config = dict(
    n_layer=12,
    d_model=768,
    n_head=6,
    n_kv_head=3,
    head_dim=128,
    d_mlp=1536,
    vocab_size=32768,
    activation='swiglu',
    norm='rmsnorm',
    norm_place='pre',
    norm_eps=1e-05,
    positions='rope',
    rope_base=10000.0,
    rope_fraction=0.5,
    qk_norm=False,
    attn_scale=0.0884,
    bias='none',
    tie_embeddings=False,
    parallel_block=False,
    init='orth',
    init_std_qkv=0.0202,
    init_std_o=0.0202,
    init_std_up=0.0202,
    init_std_down=0.0,
    optimizer='soap_variant',
    lr=0.00256,
    lr_mult_up=0.994,
    beta1=0.95,
    beta2=0.95,
    lr_head=0.0049,
    grad_clip=1.0,
    warmup_steps=200,
    schedule='wsd',
    decay_fraction=1.0,
    decay_shape='linear',
    final_lr_fraction=0.0,
    batch_tokens=262144,
    seq_len=512,
    doc_mask=True,
    train_tokens=912800000,
    steps=3483,
    dataset='wikipedia_en',
)
Each number is 500 + 50 x the weight over its row's rms, rounded and kept within 0 to 999. Layers, rows and columns count from 0. Numbers have three digits each. The size before them is the row's rms in percent of the matrix's.

# layer 5 MLP gate, 1536x768, rms 0.0607, rows 1488-1535, columns 448-511
089:564535441548423433507500540510497613526507504497496498484499527566604478519473525478506494477461455429530525500444498508515554414525575444530519575495359524472453464487497587527463503583482605
105:531447528507543470543484490527521528431595457518445446394444458481599492461476445603541570415575451493427427424564547535454433520562460466448502415420428562435516529452477524559522519554583411
097:527463542435495450489528483402594542482490494466596573484440516444611396539564496459457511479578522583484442527414447492564498421495464557463518563465526517424538474457512450532537470492506534
108:493449508515533553444566540506591448519552530488472492491598551524556425446502487580526478547495536472482374491468534498453497547466471537423404503411476526524532536520509512512482572523554534
103:507425508511627505495461518526545476527451500501504511524412449416535489514505536429504554615559503538532473430493517463540492513568390420544482433438539573384510536543409485453477483550566522
097:515489609452456455520529515407474503492536448495445541486526462567489448406390505519517503477463378468438501640546455472509477413448485473430475549473554521486434487551507521539536540434495521
099:514484522465482532558412502542523420487457539526502459535476533531497620440438508498554553571499474455463547543480446523431495526509501473503508502493425490474542417513543411522509540511507584
109:469488469483469440499533508534519408542511494513415438479500494527512517694541470423487502434476491598340418576389449482455463523536451420448531469499500493603502550565419471444510500468523501
098:549611527418449531477505414483535556457545536502441394519552484504510530508548507517545493448516448467524463643427488566527499516566412494446437453466585619416488575522513548392498528615566502
100:480463534477555591590540558484474532538430446489507523445419455462533531587588468505421585524442535440543574546433551414484541424461481556443522502473474514577549582539549498494522460511534497
102:495522550503519503459451430540510468500544469465477450457527460558506522538569460521497494502585496481516488502477537505520490440597462550471550417452470542427516498536493565509452526458504498
105:527505416488666487524561542489540462541439587474562508482569495488493476503535527495511520498578541567526504489523546479532528471558499489566578551413390509484495558526478497532513409475571445
094:509449561474542476453393566411619410493442492543470530534596581484556440494478521458525528511549505502577481461495477510502607473540376493620498435535477486492503489451558470501494531609553524
099:533446590482506540592458515552475484495438533502463412452530527466472465484541601565540447506535486515568489619371479537359486532535508517585483514501495592513520556436502490501401578488573548
096:466448544529576459515496622454533473563498536481487464417510520508474466470587486445554397552457515529534501458587484499528528547588484504412426491569521494456473429465546465509520510581469455
097:485481562397532525452510478525454531465481433568493484566529423551497490469497441566429524419518440525523529364564465425516569460446506424471382434399528367459495453469523481462492496489573511
102:484569507433469508443529434536543534515452579548481455520493492431472512548528401516587524426473468524507547496516478430472482494416481562506517565492484588433479511557488472536556403450589393
112:446530474527460500493427572523522504434555443484517525454457492504542419529444450468463553484448445449471579504422553530583517500478495478438365505381597577467490520653506502477430485405520589
094:502528479509510506512435478525549531472610426573420529475618506596556528466515456539504476540529603565502560448517520527445461485548413454467506519524506558582469565385472528508436430515447587
101:512501468511504538457545410456597525540470559469468503506518570560414385533548476521437544450503504479363541511480492556499509511478514556539483432634481390489475563489493498518550626491486475
098:502445494507513499477514474453554622460533505507521527504581483484570479480453525510496522512588532546406528408611456618473541497494448540495634496557513520551600509537584530462467460504484503
098:462422470489489491495513546534430468388475500563557474449528433448439371600501486500462532500454482553526568478499527424510500502475551437459468531442493482568633501546465471473567562545436500
100:515580504508534432570541529567588496545475469477477401568499461569434448544396544612585492557594558433344463556552490451468544521477440546500507556527422519530472531503451480474432593457515424
102:402490437544430508540569451526525539505418540460483406487497540494501527514526490522524522459494525528557545504483554455506502530446383376608489559499476574503465522478459510602446440511526492
100:494536432473492501474463501439510546578507536500551493458451585442530529487582515509489537472435516487507457486481501500583512447553555475430446543612438539492487468497643521497452489581450483
101:508482536585599502522509550429572446489483478510484555528502533492570540471536600545498561497553576400524552532542530536464482460517541631540579458539533466494495525524486459520503486448416505
115:493485351437470576448575472622446454546492442524423511460499503463489542408517561548472531457489494653519411450492509595605456559541490560473474432544449430564506440458451502503476543553491466
107:450511514542580445588499406455480439534464516497543560487409422470521531531486484497480554489485543448481548535471562531528483515516556466483469545497500474450472525473480544448461536484477486
096:480432604473545484458548526549476565458506486508430501560432444479544481495524547476546535495461536506457456508543571509413555425547387543488470514471561543478519464513583583424389567515417458
104:431519548490458573518607576509560484431532441519488459508472540433437491483520534494541429433504543495554434427473508447508547539584463510473524503487568481470532546492452503464531438527536463
105:538519430536495417489496477499511447479620509405519429623491527580431574533430462491500559576530505479553521451553424545546549542583529489396501537564488521521528478508549485410433535446632445
117:497452541568419549551354526490507583515513482505486452507637493497522534560465498483596510555520520476536457515505461503453565476577609423484557474485475589540582551455427511465547567399478530
101:497594522465521589459461437404484451383543560499598456472576537538493476569517542409489482463562436561470492612518563511483459456468480395452450425496468457404461405519492545515448519525424553
103:617535474476506533463553560468511439520568561536467467536395428421489486460521423484478487491480462450495457425517548601485481471449437512438537486530533512605515493457471534535540451575550473
099:472543486559584476548451491544461504472518432449458481510487402453450556494480568480439464495454520559522425504464566488515472548416397503456561441477542477524489511610498519514532546494461528
102:466510501427424596578564490449559520477452421516591449532581431548439562445495546531532472477456467522488502500426579579498423410497522556389486573569464554515526501510458550509481537552458490
099:493457393497550582510443478525512561488570437482537450478578463591494547504547490509610463476510532496449468484506505568505483479401567479471443430471509456497469413574475505518499559533479569
106:476510428557552561556505428571418489446512493504515538514471393538487421462557502435595461598481442417556499534523590512489494432401441449523519442417527476501450398492580528552451567423487452
096:456513498499443473492541458529476531504545473456507548477378480488568567519497522466544388495590544492507509587505467556559558439507481428528534484451480554475510499560507504544565463595506531
096:452503430464553404539504555614445585449451474503442568473555475512462613512550535543557530603549494476418451480531457493506531441518506545465584527559474457483498567466601575538551600488553418
105:549493510474472521506591431452491488528533479489533486474463493563522533471493542486404469522540505562489462461542593559441509517463546610508459547546516506491501423512508589552488593472555507
102:413594429419488400619600476492499513549409503501551464524522573471524510495544557457463456438511537407582513441422483549460523406516504520489530479503420565526521558533510503491518527582415523
101:491576460465576575504527455554645515477527536426577431443470516469441483471523455459419349589432430493479595482523550483571451423576417540491482489477461483484533565521496463412459511428513543
103:454369525521527556551521617525437556507518603498481459451519627499597556565463485506514656530513461576470470535539565471604568519425506534441455415481527513405552479465459566493503493522451507
098:535504494521484508476466543469514526569549555518508475447603515557418440522486508402508504521546457424504527510496511527495458493501446463445532484515572540494407552487564470479633529466443557
101:519491528534378482544530438434424407582548552498432448612408516510558418492494520419470452476563512535465464596492515481475498482507494496418499501485402505441566525531522391493551550496461589
101:593568409451403524458466473448406419464470548372457474449484594570468516521538519495568493450600497494600527458572528541481440521536399475506408400515506603558493524458474531466564655486442515
100:537482480494483424615458575558487408421566455468554542552496510617451453564446462493532426554577511547542539489442592477475441536462475537448459407474477563453465416521401408531520487529492540
# layer 5 MLP up, 1536x768, rms 0.0619, rows 1488-1535, columns 448-511
106:548446557517519425422557521454438620460510390494488579453470546505394496452553514497501497492504529429516448567498488463474476575559538497471353487396458512528480545472534456618485405511493512
105:515549537592457505486509536503551521535378512562463484517502435525578481483560472458521566381397535553547505524469592513427511471478468562406482506509475528455580505552612404598458463514419498
094:518509460535590449483505501355463452433501477467528536491479555484488552529543482548477512489468522474467512503502597472547488570507531507653563430565481483443510449491464479549454586537523520
105:482456529580494547456418460438511529518549475474500456381474560499493388455471482493484559509552466527468623533594497423536510546532529453511568425561559485511473471502490427546576459583453482
100:487459406490396552482517526484583472439410487534501501565502365430458447399567505487504496509533462481480463500442478517554588493583442474533542442502518471575516470570575506477546470543530505
096:578506398578568458520517506552415514526488588522510550455489511556529452492462495474372531596493583551407434523519481494517531514504477462503495601480441572519520458465491446555524539469515593
102:490489573504517545538485523452485516578464499498593440478495535429444373566480498551556445540532503518386466459495501513388502465522465503536572590503489433475441489521565556481397546487439506
103:498577500538441489541538566519467587448550593467485524440477534491510422572527459511514516495458496463506450513448556432495458516415432467572433573477557452490476507526579537545451475533428510
095:541443477473534478439538526467548470479565511437484519591389518578464487519402528504495489527547471540442471409550569538535542497488529502585481442485529512457461389447493461564460443483441518
097:450418476548407544511546490611432491490437476482475482463481496441551531512598502514465550505545559542420497560430475477467532450517503432494464414564527537543514544562468592443535440471551496
104:531562445482589509464511393506491492477497556476473458510448471525578471527582457465518458494516459475534419499472436503490544513485544496568501436443345637516445539498466585479534565537514504
104:508500578533482476586544456498494555512581548440411507510524474554422444502549605496540451581435495497398504519445527469522489588476507579471485519543478561534512527452519558448492453553449545
091:537459418488526493435535557582488560556515555534549484535462366401452582518569527504408449535515603560519617511413507489503532597507511514443540498513476521532555471558446541614633593492559479
099:579520453509420521512493473490398534491525460460489431573499569519545569547470467469487423456504410416344505406409459611516483542465462371544536572360495541379418523406448541460491521502416477
095:432547415468523515494505520497524474486536463594481459577570545445519505441446517599557531475416515487510611463472512541519458478500467533524474560566505562543456520454482497477488426511512541
097:450394482459515502516420515508522537512579539489451478536467430578479439485508414450537497509540555407467574476521574392484514486469409582508520559420518484489428460457501506525458462521510576
106:527482548466474370492498516512481539501503540473563495497441504446556438455522524542494570569477385452457536523439553430501563521489477407548511485471504481497506466575415606367437498537491523
114:488473522464550549501595498641467387519434539446503494558543597502512484540636541508534518486493445503506457511500546592363519538519474486460563435557501507479512467561563527496488509487428522
103:376464537579523435473428627463461501516472552525548488530461543562407540479483465475571531448496524524416550491492567390496391440499447439588556513492431452475530565513578492543461471566577484
097:420526578513483519452583481476547478495532546431522512571493562466478424535537483531449459457556549453470637556443525454501430492486502530561498438493505469468522555528545437446637561435488460
099:489510579551477522556507495563550576516423512522527527462559546509579588570481431456559499541439525541464530419499509463519514578446503423483504517497519491498484533423465460526468568463467476
101:458457591524487540536472475499456569551483438581554554484561568555458531507442413411446396523510497477426504536510549536489410559512521577415580561541498576467431384490564461467544502563487454
098:424453472461620500584522498496540560491536465564508510541493503605458556633543586416539513521500479607487582486503572567512552479552599526477527585482556484443499474484459441475430565486567554
107:538590489541420488486525484563491384412498478400478398480563476459500506482424504483509581499463429493536525473444509432455429566496481435571486541465486567520423558503394482510450516521565484
103:490482457393463447518517546437441392541426501502461535441504503486509471582453525516465534507446445495560529495419495524478608464624491497448561523510422469582521482495471451520487505496443614
098:543559469495463500455556400540475481543500536552494477569542437553507522447438474503437602494523560502459492604530523547541427571565459521474472554546518492388480569523469531462527446510506516
115:462506480520523559502508627493489509484497532611408475389550603519535577412608534602513519557448501585491480439509507509522507550552451537517553395494455537556573507504465520560480554526511520
104:443534520605484470601547419483473488503427559529517420562553462486525528553469456450468506500470484575437533471528530483541595471482524529517448534537496471453518544465610564491488595438465567
094:476503440522410430493443504513358510495448426454476405506570351541371452613515542497534461427548546531534426445584491524382491498417506480461530551504502468441476452480467498495461494460506500
101:518467555362488503515458488495517453488428405504496469402527562512521452491521515503546499566549558437497510451538470481512539557475482492567531549544499535590487400497665483486515442485421435
104:540516525601551580568555512419533486465456554394471501461528489513544467516549491427526410488411495479548501459521548559526455569612478458560450482446717554485444527442548506519509514550393525
112:457429446417529506499555457547489412493526402461555572455461512515447579469486572524465530506470526517479469455502381529383580545429531497468537467506539434500431468561438453479511364519507503
102:527492513500418578489454488535493515524435477563465502494531513444510507544595536520486417528467502561512575530464494543520510504566604506586478453467553487469582471576472530542477457464530483
093:464642486507514463521463543456437421523541493525504486491489523517469402488499648578546538449480486568556442490625485394507464457512503489538510580443477433520517406512541484539528515434493550
098:540451502553544463444540541470468489423573440649453440668504419485447499531420495527516492465487527534505425373572505549585551535461530528533539486498435501467485446550491554459477512526543360
099:529455487434457451544486466574509454513487594431478478578445551450463480591538516513457492438484532490514492490352576519477440488504488492549466429564466451522547470460501467453546494515460407
098:402532552525472450452408527507483451529489538486532545456529441457531446539516583518539549552436493496487581460494523540471503522514562485497476507451561475595486582518492450539529431476532526
104:501488522395553499476498501506510454534475474485465508601428526497545375541533479513512474424486528491529442465532460425466567558516486501497513534573510565530523472478498580452476521539525451
095:510552491503468478521491467415490474526416496571529515545450480482573493438476413471439582546512480549496463474557568503440493439510507464509597526486451449520518436412459486433513485535506532
095:495493471520493418551481527516512501578468507489398476446545522437476532559531453604556530550537583510516381520407408420502494556439576549546425567583463507469499460574487449471573585466528498
106:420459461494567626534360566559513505503509420467484529479535521620524494502471387535579515534531549569526399538491409549496401524466620506480490500530477490505519452475468561467520520477515543
105:491526520496620428535533524541567528489451415551488489481441576515557461421563593428540528478539498415465546487339592610439472443531499549462533486478577535541488549511410466663570477516459484
104:499555565535549549556393518444454484516532509500503434552547484453515397522466412497538528472484560493551534449537395573620452530585465550574512512512554570491495455533542610541458499482515502
106:528505447538409533572514516463520409542561554522624544497496439482474525582488560554556450565528515529448474560389513530521417440486447500479518552536462589342421547496535466465399510471491445
104:489535526451578516494578404550459557387455372505426525542514441569525542442527429545607557530469475468496457477428469510534491571585504488477546467445490430367552438431413520521435455421644569
098:507535466481473523577535463516478476528476469406550523519610555507432342548546478556413477507426541466470537441483444493532617533478475501504423449630515451470454480566538490595499406512488524
099:548533391588399582425448445489535400409477513471500522485541538606523538533602554452526481565426511475509518453433442590528430501583461515500552578439530491552503523416445410408475523458539509
100:481542583515480505500577531510499530477505559524502569436479527467499513454482490453445484451593474481465441551528480591519455519459556500553492493487494519461504454587517486474525542490474472
# layer 5 MLP down (transposed), 1536x768, rms 0.0596, rows 1488-1535, columns 448-511
095:591384482490521505427478508551482543518494599581523494569391478562481510458516514595387524483479517552527519520479487454531468563516456530482425499524480475434485522488470486533462408582588450
100:504520480579436525509454472584532411504404474569504461546432461560547418496545521552568399502548417522575548487536557538520490456519422503439529490423497581473516582569504546556522532517565511
093:469587575471450496453536653480539529525529566474560499527489491493500423463518501493505477494500507382414522517570515490529469509531498578513544542486497495523477506558504490580482497528520453
106:491458454515420540402478458487549585468449468496482533475521538576505422557478527548466571528537503482505477441485464424587534548497431498538569537483383542526547493443469469560553506487504511
102:490505521422530547432536496505414504523501567445554442478498533548498500453563665560557482564399544559523468475568523475453535471536485408484537429449447509525529552469505471526551493447531426
096:568467495515459523389574451502568548510530445476523561497487523485474533479602523561476505455539483507505447448502527568532551440520452448538569431530503513519526532461476541437469460563562536
103:482552499455538464517445485545483521492457466465565447562585494535515518461447455472565503473507372538560521473501612496491511443449578577508534499509493377513440481450530475465399515481486436
101:448420424506557526453490474499458580467533469458505544594528488483539534470422392488558502428561427438507472467491473486514469503524469414495480568501491482508482548494428454494548501544506564
098:585559546511629522558467467517545385531527517547437513530495489530511590571527515490452432555564594470564561466545541508501463462533502510584525504517542514574435490486532430568521479482482526
101:532548512525490555515465491454446465549595459528504462496475562595475380500553489510507445496498406529454579502536518429516487463591549521473464390436483494487542592516498592447569490550452524
102:526531552477611504471561475524469530510502490489506647455456438528485480458427469475502489418562527527419456507591429522518492546521480510449637500514492517543447550487542499478564359393517461
111:558550617467527489533527556465502547459491448435457560472501565496564524519467554468473467423548519567435621471503471518553427529512461507531478507538509517556515459417482540511419530525544494
097:533426591484557462463496489421538450469573482456548465428553488476438506506551437528477480378575481512436524499538527497474534460455526548501549526444503427500540485585544545495506444524573467
101:478396443467486436547406472495450563489564652441494500456489443506556450587498559649526475502542530463511490523546607490545559521468441469447486489562449458565434543525503584444534439505545559
097:565491519525431535418563462613484431470521457483496477478446529530448459489544508569480481459438468577546518495538504557487569524498461616506493597544513543571442451489607450477475521520507463
095:607437482559512498558584607440484477543466511527507553487615375500499518474461483473516504480493545554455439546544501533486540518484556437545422436484475532503507550415418509481476523437499507
102:547461490566634456466526518477514495541605444489557437469523582470545528478414567561449560516561458579503514514444466497556536546496477567562509463412449490423563530491458528442544495490425549
105:511436510582527573588594499487460557517459419502617432472514540455509493517600533516566541528385507540495425569390502480494587459501538441446542452441547578559413459480470547526525530556497404
096:506506475424469514522461548465402461521396539468558427593575452487524468421446447494511539582535578519486511438574594514479516481464547474484375502483558518488509460474525516503449580395491526
099:454571460356473468473554534516514569492578532358628384554429520511568515483567445489414503453570527440461478433587457482546532427485503455553513376531510536487526459548553582545541426477463493
098:551580415426526535545504470521516400356505471452477509498483444461499456487510469458485541539436432497471445482481534507445520517536476486535532461474593467445472510467488442559460421494565516
102:534523520423472553551593529491478513429422577504549514497417472484453579599521409490491560450438495488568532499522550403460552496555476465436446435597549515488522454472527532533490491471553581
097:524443591511574542538421450483586534429514459460491543458513481505542421561482512407453453503566480523499514472527472453487485554491462510502528539413551422520491458490465501526476410556492464
098:502583501468541463588531499433601487517460497527555537543542495560452431462493503517449492468424518519467603535496507536522473484467518464549464484483487465440532435497508598506509461491547542
101:491467478431531549491533467507510476559507466446664503518461442519536478528526483499481475462566562497513450509581528489538477527459580512556528454560466466537413431527547527445509560567504498
100:445468504530658467529475443499524501492421555470365453521403417489447495561414466579591448419472583393523574459519473494543475509451511538532470413456497421463472558480514557481487404456521483
107:520365487451539542470460476646451476536478479458415458426481463490542526432550508416517547415487457457482387548541593531495504476508497440492451618468433535585517493507530531459458488442512578
108:557438494483507515492428552519569507502587541560413558460539545554475570533484524505491504477423477386519485460477491465463447521512527554494559567492515486554501525577434546545496514506490487
091:554474488459479534610509498438391487544481475529397572537474477606518484520540518480528510518499446455487520494466436532527483586528473538541559450438491597541595552536498434448471485464444551
101:552488568513521489528513563523488473546560458422535568563526558457560413496506507509482490477478550514605479524559476536512457538566554438469543580491508528523468573446543539469525434480513612
103:512517457542465488479481463540575487508435483535434495387462539528486489464472430467461513500501468489556483522530385470487482494514462481536592497508543496508552524536594499491534432537449427
091:526462508454483507545397504493420588499427531485528482461490521451519494496486413507422564450463437469493588463540542511432538536507579499498421419533402587414616543500524636464524499482544471
100:556482418424405527522458471609494473434528493590528540505421519556506534508617512542378526459554434426525513504494439577494517450535498491440476516513510518455566502513533582537470483511536441
099:370454511550529523475462528478477489445471439571562447468504502577497512447473515499494529524481554569450514565431506502535463467528521527534609528405507506406446437483506512537595553578508558
098:477522534489537509496474449453510520483464391476461536527539514594504524499494586521512471457455496493477571396526550527510490525547375526517482477459473415424517458489415519396410449447480507
100:609581519437428502565495510516500480580487442532524370481487486527527464520555618543483485490384525574527510615489554554509368521523455462576516542522443568431405540504473480393475472461476471
096:465428533571396490559543546486568529448526522495539502510490574509478501487496540637572541483585475529638423538419528567529548533472502400490459595590536434497446498522434480579452468608555403
102:477526442463582547428515490461471530528503544499421678439530552476481517498470444484436548586562512499451499462511443488449514497596507503481481546469483522488465640515391503488620497572567466
096:506472494533395517512403518577385489507547479456470465480419532461540547443573467409524434495560562523437479574525566460544470537588563494553497562481430495555427544451497493490497573453581448
098:513500473499535446603478484541439488479544424484457516518455602501511553547471526577462461478477502434598364552487410372554526502510463505514464521616415535503492452526448437526483536555519537
104:552529506461511511514433584520544460545445432446501478473420603584524566474455417492483505478409522633502417562427548526502531488517502618405505475495517419495363581458435532394533400595536533
103:491533490416543531569610451551493551491506504534434513539528436422439582487488482432395444419466515470502518438434399550487481430541456504553486412500522470490555393607553528522478611406568505
099:522566584517513460531515519449504496481542585543469420499449440484524482560512449443486500487489472465538499545489464495427507492510516551513507497479484534466449498598604511433507530514560514
102:482562445659430430540489548484571555560592444543563530538492508530485485503536483601523502458534410491463487490380520453469520475515483473569530497515468533407431549519492580508507473497480458
100:487433563488485545498557479473469579492499441479494467383415662496490520462509445531504546455448536414380459471471453506479480510502542522491487479527469453514445446499511492556507546462432522
097:569518474474510509576489556517554581497512466479551511528400473494527523469521503420476556548525519531444476520523462461548484515457492635505494509464587518433491603531536509596533441557543447
101:510426520438442469564548423507484554584508579515506557439511516456546558479583510481506546507565554565467547588509458504424489565494507478482565471568537479530498529539508440467524541389521460
099:478553412505506591476450497446494497522516526463450487430428590482499553425553518507505550434543530579469514497529446494496510498511412371483554506499529435478533469503558529454428539484575546